config.toml
vocab_size = 4881
norm_place = "pre"
norm_eps = 1e-05
qk_norm = false
tie_word_embeddings = false
lr_mult_down = 2.0
lr_head = 0.00613
decay_shape = "linear"
batch_tokens = 32768
max_steps = 6846
Each number is 128 + 32 x the weight over its row's rms, rounded and kept within 0 to 255. Layers, rows and columns count from 0. Numbers have three digits each. The size before them is the row's rms in percent of the matrix's.

# layer 3 attention key, 256x256, rms 0.11, rows 182-232, columns 128-255
105:096163133092164128066150157143183090141149152146159152103137096084138181137135108183114080171115093124147107142117103196058142153195156146101152107125119044176211122109113058119161107083212155090138161148130148172106132098128058186167128132094126137104166052217122163161142124110135107116107148193144087157079156115102139120162140166154128069114114169145139136077177129118109148161124
100:131135108167216119114102136139079098136139145173120140194180136165136147117105083119163146110159179154171152099126092143071088195123121140145142111152149084147145143194148145153131126118143208108056066076118114140064143192103146114196095099190108057111087097154099097097145133166137133162085121164128177096199104112129151179126137138100130059121115174126086076110161135111112056083123
100:158107142154129144084151125113100147215066117143087114103132108145126106136158129121065098049140104149138128136084113135144130108131191128182164109087093180173144103125065114135119087114115152110116127136149123105110111136161095125159167172116212089165110106139212066127140145107160184091193137156108092094120146101150117166200126177119084139091122134142124100140094145109106156198144
106:069051118146130114123142058138189127144148124144135221095150130161111158124127112103133117129153189108183089105117094168107143156100070099132118085092127142147139107153121126138086146183122099139122116161152194141139072112110165131166109112156127165128147082111186128184106152135104169154163166085152168124114078069144112133135136108133139151134156140122072130109118082114172094137176
103:149171069132102143068124114098160112093156122161195093096173171075090133153126126142066121141166123116142142081140173120184122125130131142128104163182164156079125127110078103098090139089139125157134180123074088166146165115162174106099180060119133114090116123162141101175108121156076141111138153148145165055099089151152136218108110113144104229140107101101131169123116128098147126088215
105:138113090130134137097035140153114108087147152106123156138109141119092129158136039118132206119127184073120102096145085138086155118166143136124151142134114095091135076096116065092105179118103152109154154053166111105172136090132071109155117179127114131133127145110126145125150152168031169171170113118151190171120137134117100143078192173058087150116172085144145111121099138126085123132112
109:089151097082116120177084127138144116102098075137143168118142106116123131071135134122106097161160141175138122141114141121117117200108076126172182124177114106165093099074193123102135105147115064143121151154099147142190110117119101139105076134079095179110185112154152042116099164086150136159091116164120098151103081144076111170093101115166149157134149144128132085170131108139138067100069
100:148124161162150138085120153153124123150222151107127167078138096158131103113151089151140074145136109115049065122112110116081088142140155202119179131141155139129088158112146153170157107117196162105126154135136150148185119144127155131140141151133129195176167151170096084105132157160156204103173125165167123105129137133098179113144155098133158099141109103110130106145136183130125116101106
099:167166134153148124132105116102127186212083113113121110132152211134116113127080127096074110167108138178166157120107134140130138166110161155111117174133123127074158159140079083122137157128140128147108151055127127123122088132088076107138101115132100154095182090142050098142197158155132113170085113129076198120112130095143123093093081096089145110160219118092093156130062144121179139078139
100:179163091139165143094092143087137088123112173068151144117133105106092170115168170126135105130125095129103147101088143150099108138107128177159134118178108121139136100102137122155091114129152133145131131184094093104116095061129146143097121150154110151192136124110134122090022126140135194121191135096138117121189151066129088191095134090134165101148144115117148125136193172168191210202101
047:100139150127153117074079120100169079112110179159128129136126139107110165159158154132118097120123141123150063098113137113095168131177126099123102160156129212130101169083096113191118159116101148196142128136140158111129051085128105110184089187183164072150168220104090093166109089149035133115135089151063168098145125089125038096169114105122133163184114141188188144129132098178141105127160
046:143133136140053115082150108115117076126132135129126089115157071047128093131153142081131182051148139116108169177158087153165102114101110156124143116101080147141125170048179116102145136104153163165199191142195145087091135191150110144127139097165121150157174172091197110114118112122159115109139128153137138102120098130136161130135125122165106103140171126042139165152179088118152149154109
057:107129152131072169118159124085116090120126115121067158180144170107175135161106158131122167113161150110118109106102141139071161147127185148171193089212161169147087126152082152092133078106160090150118158143097158133108080154148072128138133164110191103157101105091085065128166134071138096177135143190144185102140165138184122091181116127099137113082141096138155136123117079113129185139082
056:166098120156152170103100127099148135138111110110139141165141115145088144121104175113138059134095119147137048158164146136161111090095139127116102131101101134107096155151120083101093137143112162130070120125199141083134054081159123105144136159104196099136145115073121088207118112122216106132121152165142119103137105133132060148159184206108150122111153169147201107144152154126134182142130
057:155071165125058071158152125081127073133133113068084117124152184144136143139094092147097131182136156170121089131140149128093141107109150102168141116142126126109115100145077144115170167101087121199126126165112156137126105138096089133163101107116121154170118137123109173161111126121142174131158131184156150163147133139190094088172092146047164094051117115107117119115134134080160128183096
068:154128136103161144084071132185110115109150119180158188155127123132125092118147072127081114082142180136100178168169127127145102153078133117131121150072089157085145092101159093062149108081136139078157118128137091147139139136111159142119110128099138172147174079138137128097081129165148197163074172059151161111095128100097120144132156172138177142151120088090064111086125116145161131086152
073:108147136193123189136128134156153109115143149140153076141118178087133084148123117146132125203130105146030151107103135174112157136127113095179115148134115141088125087157139153114219155139140078117185128190075169146099131127095128086192145122110095095108118089113116077148112107152119126170162120131128174197121144132117103107216119134125143118082110130115132090170125130079180095169119
072:111096101149196152153083073125153115106131139183187114144103118111121144170169145167134098154109140165113124132187094156119117164095153146114122160193114139080160124108134146117129160110105113123121120168166133181143088126149148106141186131086101129150114145091132110198110153121156099159110111165163181129091112106126120100186153094115061092085134160084121149105191057186131127145135
090:233145087131140115123148127151120153116123113126105120126143076150169156098162130113161142117116136110146160129175134058141172104165141123120150143140134186135131148106142163119097125102117192135091161182148102190163099145190187141093162145150121122148130145147141118093147104167124104142127104120089014082162146074142146088118118116164058076132131111159089095138120108120056155065148
101:111180126112133159081182107136180094156134091094127193131147114145125187101138081131103106082103149171140087154096162090164116097080111151167183140069107122100163155136127153177139174130106148123125128140115124131059135137169170163119133111146084097084152111119141095105129129082133153085104136109142087157148136142111088075125144097187100115173126095168162206165125120166085122142148
139:125105142121143102144103134142067145076155159094139097147122197085106151174114155100198143116129099115095113132175102069180099103139118154090086070142172051163107117142123177120130106118077079168166148085168120104113156139142123066119081161132132146088143118137135177055098135138094160135139181149131124080148035176104107178093103132121158163105129185130104151082068105111186154096107
149:139164090115119113113146133164140170148107083103149074122197131100121092132130139128194138131116127161132098107146153018161130135161097130093136109128107143107151144200169146121115190147152161150209128160083090200156143125125171166116165146139130164088219161080152078084079085140190115134109133131130076159158135118172056069155086103178102111095142118123149166162094084112098129083124
148:127135113161198115151137096132145097126065170185115110198145149141147134097084139172117113129152081094162087165145160134126124132195121125150182141138118140180131112113116125146139153165160153157096168159126091136171146162147105106139135135146130149103144107114128100159108171123121120187119186137171114170085124111089099122152110137104114064131202078158127107181112125130123065117109
150:061087112117078061166158091044145144099124164150111154137106197105156119126107131069207139069162155134078096137138128122149052115168133158106129118152101116117137074129157129118125106194165119098118125120138143080149124110094099128161182114164131100135165149092112154120181132119167105089147090134134128159080165071126137173132090141139116133124063130084162133113202149077158059116149
145:181120122134110163103133143134097064073135080165089056101064131121166105097192125118117116185091142152138110096069144134045132099140193080155086114160118123179134166121131126095155221066146131098088095139109114183100134098119167121123113079131129155145144105135144156148098158141186135156135109143128160145119116158131209125114144150208108139121124198135118155088109140108096097162123
142:154106157100161117071125149130155095237087136118096148117080153160142145126092093171183149083154149130147127058114182062140151151105108111180183142100146095072082120115111141153137121161142123082121138108132128161159119144130143084129181080123054163162160080134131159108202101152148114126117050078167104113115137089096120166146154120123170130124102118122153144102091088176097154145121
144:050118104129150140082112155107143121054152049186181117200111152139144130114114138167052127144129173112079151141115080131128103134161144115161175219132115130094144151117130072114154107189186078126136116158150127126182123210178136134136135074152159114094150107144173140159173156168104092108102143168129162104136163122069132136032123143112087169196131139147158113091173140074152166150080
147:103081116145159157129179137100140119134116093121111102091079097171113088128107055185126131126156155159117112095192066162120114140123093142075088117144178172141084049116149130159113134120099124119167171122128152100060151160127174107106145172051146157119119121099160110149083116115116156080133156176158097127125153140102193058166166085137114162182150104057158097077124181125121125141136
140:086152092117132154129118161089143159038119103138139122114130102170131187126140092146133118195214150154132127119138135099131099127145117154140093116085175130124095120124103153124204101118156140125099139150132123084068143096151109141120108156123066136084157107155104122107143117182220109063165084125086140172113111130072155139152109133109077160154174131124128120063137088154103156092147
137:154104149080093177093155111105103170174192055111128133102099151104084119153188127132102175159147127111182175149108085126090113086125098084178086092126154108094096096169146199111090137108172171122119133160170180081126140123154120117141113160106095133148147154147082082090146177143100119117139139107136162130087168129103123120140206177174108157104141135154094106146161139134150177120132
125:158162154136145149131162128137134081110126191117129163122161096173177153128093124168201156153158083126177198079150087141107103147135157131119047153141178135118101092093132122115088125146141141106157148098178132052133084108084159073205197129091138104136183102116175092162135121112103154088120118137181120081124148105092136113147197073139153113106138168172163160121101091118092121056141
143:207136123114149141106182071106116177176122092137129141128154153123180145109132180117137098074194190064166132156126079138130119152180096129129132144167135089091089080160144178129121147146130117118188087142072148164112146177171144163120127112106075147078194086114081108126117159105084142123103112166086140077175111100132103124139149164141107133148143156089130142165130095134194179099077
141:032103115183174168150122162146158101119128075111108162154125155109152100113113140125101117120132070140167125150127112106128101132136120135123157154107100146129114139124126108085152131163126116140129144142083157096082199155089060117113175185178101133118102113077096159108168125129140124112090127134125111139132108088124076151069097073084125085205068164163122166133191114115138165152087
144:122146097103195169158119095114122133094138134140127161151096105133135073129103064101170106214146163131180139052107119131135192112144088155175094133118135108120144117110130112098156149139108166150033131201135162138118150118143158157131157086185126124157132133143117152164114128155103083134091172208122155169139114151138129063163104139120121123112182127135064100179121098168167127143136
150:157181119103116120191078145149106115113129084131185181141110131154085111139164158064122100151081142131096159112092139108134130176122103160113064147132155140139107114139087126104095089081081107087146118143115189156201105148100075137125121150141118187134119127152160139112153151084161195108105130172077113098089163118119104206091070083127107125127147163161144125130134089162119117146141
143:102125164108151071135077100146132194125113082170126113108136116156138060134113159106116133103171172102085165140120144154183128095151119176138126112199101070214132103143172148101133164171105144144127139121128174128187165161085131084081153119152100128089131130120148132108098135102139132113166143101129132131119076118137124133110155122174109049114109103109149125127122057134103134100079
147:123166154135209115102132134098133123171088102148047155143156117132196160095050142136090073155114137141115194155173129132145080111108128082138112148134132104103152109123133135116082108122090142145147141056126146072145113085121099191193059086137118116149169172110078136166156124112093107087140131145122119147160117117151162134106115119177186131120092104138133167112119127093101161106100
146:074099141096166147132120133196108060052140146150117207099138119138145112142170134134167157076072174162178105133082156077158146139124061108124130062110135139173120136122136212162107162082112143127144145059155133119150114126172132080107172131123116107072138109123128135183110148128150089089157133098078110145146176161152132174095111115125143106106164063191097142142102123131111158139128
145:143133126073088155142108148149069106114204131069165113108115129110083153127115171142136135200149193170176122119110084131134137149156168101117109180135117149144138101161119084130130105120128109085170150133152110153191135138130118147119134124123166117061106140148180132182144088113200109142120096140175143087188133099163075061117140086114126100072130161103154134137092086102112078115162
142:118128169120101116104116161105132109096121129134076178098089147169108115134216148123094159147153154093129117180132163113129126112094172109133114132147127106152099142143105093104110150115106164086174140218133125114117180066129110149096170167140103112098118164124068144122099170140146148096150160096181116142102169083126152093089136108128080109067086075137161144083119138215098075099155
147:107140109104098078129133084138128080132143063109073116063170122085123190064143135095119146169119161169058121115162148110122141143124174119124099162135110051107158146123063119121097129100089118130126173086190138136153197145143142084107095139152134112079111159154108118168156156175121094124164105173155104134150101103106096128159128079134129123142129111140131149157124102115129184152134
150:154125136133124147131134122074128121115158126112148153154109157149067160082098110119098097153090084148157153099130131166111090143098113126143160118162114113126112089146107103114117227163149143097117188082131197138168198116081199101184099106109143096175162163172116181122138152064152088110161096099108173157139110141049138134158151145143132099075136140153128091127138023167165153134082
076:119131126119148096150178160109151099173149186161111113117147114105152132111176070157129115129140119085127201207080089068135186127159091118178050140132158161144150089132135123155156160065127136137164146134086137173101166177109173103102132125077145100073145157093105156110180108134117100168187119132126101139139145170122134094154117173081121130086168123161163141115143057115160127104087
071:110210146074155158100145151129166097130184153115125171105185142082158112091152132139048158094151078165122105039073165188168119101116202162095114060128101104088195133144141107060169077168130139161145127158166140154110098174122114139143126152115077113170113131133127131124074127118182109118160118146129138156105112144135142140134146088121124170121136132071082152165166127113149158124165
089:147133144186068181072108140124113134140132078101174110172141122142118140150139146163148156142122150109154092116125089098149160183144164181104161111158113103130098142065160156119113099121106160162131080106149126067114156145191154183138131142186098118119113128150135138176132101150138083123121173195156173153105173175123172170168147079146150147125091103120176109154190105134101146161133
076:109153106150058116144098167156168029149121081119166111116128137088180098163134169168099084137201110150144123127163130101179140111059148122184072155096147132142113123080108047137131118050090117110128164155144092131097094131114162182184137100145123159140195145121071087138135129115116131166103122172126148092102148085166112132133119156102114101126096090115117164116151143127200120093125
074:105176147107146052097160086119107146120115106148135127128134119115145157119137122149102114076103152075142102110115154073110146158148143097194069072121171116142169088124096139130129132095063138177159178128132151162097161034125129073094136148128103113134195111131157127121129100079148133066162170096134106089151105175132061130149145165054132148136181147108130221130127091151152106116093
087:131144107135114147150108143099114124129155086084125176131122136136131130129161134119172084126180156132110075093111071155159158186125165061112173155152179110160127134086080140062116129170122154196087118161108123109116092232163130171131065135151131120118131135138102166157097139156186126132124095186118110113123079159142171112146182112091123157114118126157154133117183133131141110144145
073:093132147112175087117104120149116080088193154102136100077164132096136150126099101115132145119144080080100189145147181125135117107147138096142146086133118151174103156167163152033133109120126105100131077123087091063095099165135164119157151123154145190079079193145172128139166147129087104151163098154151071144148133133154227142151112101125151147124142132158116133143072129193163140120131
095:139150130064182118178159123117206085176112136156047087064163139110154171132081127182124089125097102165132110150126136092094100175099071187175079109124107157110170146137145093135119108109112165078166168102094139147129154054082104135111173080119157143184171101122106163144163139098151105118131134163171106177168135066113133136160074109113130091111159100155087145116137138125131175123151
100:136152103149118122089114156134091158110102101121144128169188128125059100141139126114116100074187191109151108134197112176109128129098139062128161170131095109107126118132102082174108159108128079132109139100131086147112090196125113164082143160075133115175109106122090082126101141135150136114158106145122151114116113136088108087190194128157128195142097115108171118111189089100102085156094